config = dict(
    n_head=8,
    vocab_size=1237,
    positions='learned',
    init_std_o=0.00427,
    init_std_down=0.00427,
    beta1=0.95,
    warmup_steps=200,
)
Each number is 200 + 30 x the weight over its row's rms, rounded and kept within 0 to 999. Layers, rows and columns count from 0. The size before them is the row's rms in percent of the matrix's.

# layer 8 attention value, 256x256, rms 0.038, rows 236-255, columns 192-255
093,210,170,196,130,250,173,215,213,191,183,239,225,221,207,168,219,133,189,165,199,185,236,214,229,154,204,211,235,172,203,218,220,147,249,212,224,215,183,220,209,177,235,234,204,164,219,148,194,239,171,193,203,209,222,183,216,123,147,183,168,136,208,167,227
104,225,168,190,221,253,203,223,192,191,211,196,217,203,242,211,162,233,164,167,183,144,229,206,174,187,245,233,223,217,179,202,217,217,187,206,200,253,227,210,201,172,188,158,163,229,182,196,196,234,186,230,195,204,204,225,188,205,189,230,229,223,205,193,210
104,199,153,250,159,186,183,180,228,200,162,165,154,153,169,228,179,194,226,227,216,262,228,230,201,201,220,148,238,213,220,221,205,242,219,196,140,162,200,186,159,155,151,177,182,229,130,236,209,161,201,205,208,153,172,237,199,191,227,198,260,198,184,198,174
090,190,204,191,268,248,194,250,175,196,162,173,208,195,212,220,217,215,213,209,215,242,208,198,230,171,188,230,187,226,196,191,253,238,227,225,238,197,231,216,178,185,208,247,218,226,135,170,210,213,242,201,155,210,155,205,191,194,248,205,202,183,181,165,208
103,161,193,185,215,193,217,258,162,207,202,207,197,183,190,205,145,148,192,220,199,186,211,227,237,167,222,210,251,187,199,225,243,157,156,227,265,202,210,214,180,180,231,193,187,164,227,193,205,190,193,279,164,219,229,215,182,208,176,192,207,190,189,163,206
101,221,186,177,133,186,213,179,203,210,207,258,208,188,178,232,203,217,212,217,203,129,150,183,178,185,180,192,149,206,196,211,186,201,204,181,175,166,220,159,233,229,238,190,228,158,221,195,159,229,227,177,222,209,199,219,227,224,168,167,238,198,229,176,177
092,263,202,176,193,211,210,159,193,161,223,224,202,202,207,175,224,183,214,180,208,168,216,211,241,245,178,155,268,194,208,235,174,171,163,217,171,166,201,204,175,218,238,224,149,249,201,210,195,202,204,169,211,217,199,197,168,171,185,174,193,195,194,174,204
097,190,275,236,187,189,240,217,194,207,206,203,214,147,193,222,277,241,209,168,149,202,177,188,161,234,192,230,218,246,134,167,180,225,218,200,173,171,172,145,174,177,177,225,118,187,204,199,209,187,194,233,119,193,198,222,191,267,260,174,246,193,196,194,212
091,165,169,226,165,235,214,219,164,238,210,212,212,207,159,172,231,178,215,228,264,226,189,136,242,193,142,244,244,244,186,187,218,191,212,166,170,214,135,163,148,204,245,207,256,152,138,215,164,194,217,222,183,215,151,179,179,167,195,183,160,141,252,190,209
097,188,150,183,201,195,202,181,250,202,187,130,179,215,217,247,212,247,259,153,170,158,181,197,208,179,191,145,191,156,226,226,214,154,202,212,172,157,199,270,163,215,174,189,174,168,232,170,166,217,160,161,222,204,240,198,234,205,238,177,243,254,184,186,158
101,176,231,229,221,194,206,266,193,158,214,180,135,179,223,216,232,230,206,191,223,215,196,180,268,267,235,239,203,185,177,180,161,179,214,204,144,194,193,160,121,184,187,221,165,212,171,165,192,192,207,223,233,189,168,257,241,211,239,198,186,226,212,259,203
095,241,178,157,273,217,225,259,188,205,206,188,208,187,181,172,207,229,175,173,196,213,125,221,202,226,205,214,202,203,226,215,190,149,225,188,203,229,205,191,163,166,171,155,160,221,229,142,164,212,171,253,193,154,142,202,197,224,177,207,194,232,217,179,186
100,158,208,161,212,195,177,236,200,185,183,197,255,213,190,250,173,249,192,189,222,184,254,191,160,198,198,202,143,198,179,180,195,232,197,248,217,173,210,252,195,208,208,182,199,146,223,216,206,183,201,206,157,217,180,181,195,179,172,173,188,203,158,217,165
103,191,141,228,245,234,263,155,223,267,190,191,225,217,192,238,177,237,206,191,172,181,188,229,178,152,173,169,176,139,197,245,191,183,195,217,202,251,209,242,222,179,209,144,195,169,298,149,142,253,227,202,165,164,191,217,209,178,218,208,157,172,195,177,189
110,254,232,168,204,219,167,166,195,157,148,200,183,230,212,202,227,208,215,190,205,221,207,270,194,181,172,190,204,171,244,221,170,243,223,202,135,258,152,195,213,202,183,262,248,220,170,178,219,210,190,218,219,145,168,272,201,146,212,201,192,218,268,234,219
109,225,194,198,232,233,184,205,196,145,148,183,215,157,218,204,185,182,185,185,251,256,256,222,191,231,161,168,182,219,220,225,235,189,220,202,153,168,186,179,133,222,231,203,305,172,148,227,219,206,219,193,237,190,228,200,218,148,137,181,190,253,221,155,209
098,174,201,184,187,180,151,154,203,227,227,233,168,191,225,170,241,197,244,225,178,181,174,186,208,182,194,227,244,244,213,166,190,207,227,177,187,197,169,156,180,243,186,201,195,217,178,178,243,215,193,194,178,155,231,208,202,260,166,253,199,245,178,218,198
089,203,195,266,192,217,235,207,199,227,170,209,226,205,151,232,248,222,175,161,225,149,192,170,183,201,231,230,146,203,188,254,218,193,201,205,212,205,240,180,182,213,175,207,201,143,236,159,225,198,198,179,164,129,158,197,194,196,210,156,244,233,162,202,185
108,150,188,174,132,196,240,224,183,207,199,245,203,219,202,205,182,242,193,211,186,159,171,129,205,232,221,209,209,170,189,215,165,191,211,193,219,248,246,210,249,156,162,169,192,205,283,166,214,214,191,201,224,218,196,212,189,188,219,223,226,236,168,246,182
093,181,240,167,159,227,196,213,221,156,198,213,178,156,199,205,166,209,177,225,201,206,156,212,197,144,229,176,249,146,221,214,184,208,195,192,164,234,221,199,164,209,208,192,167,208,204,181,135,215,251,199,208,178,166,243,219,246,197,119,232,248,193,201,163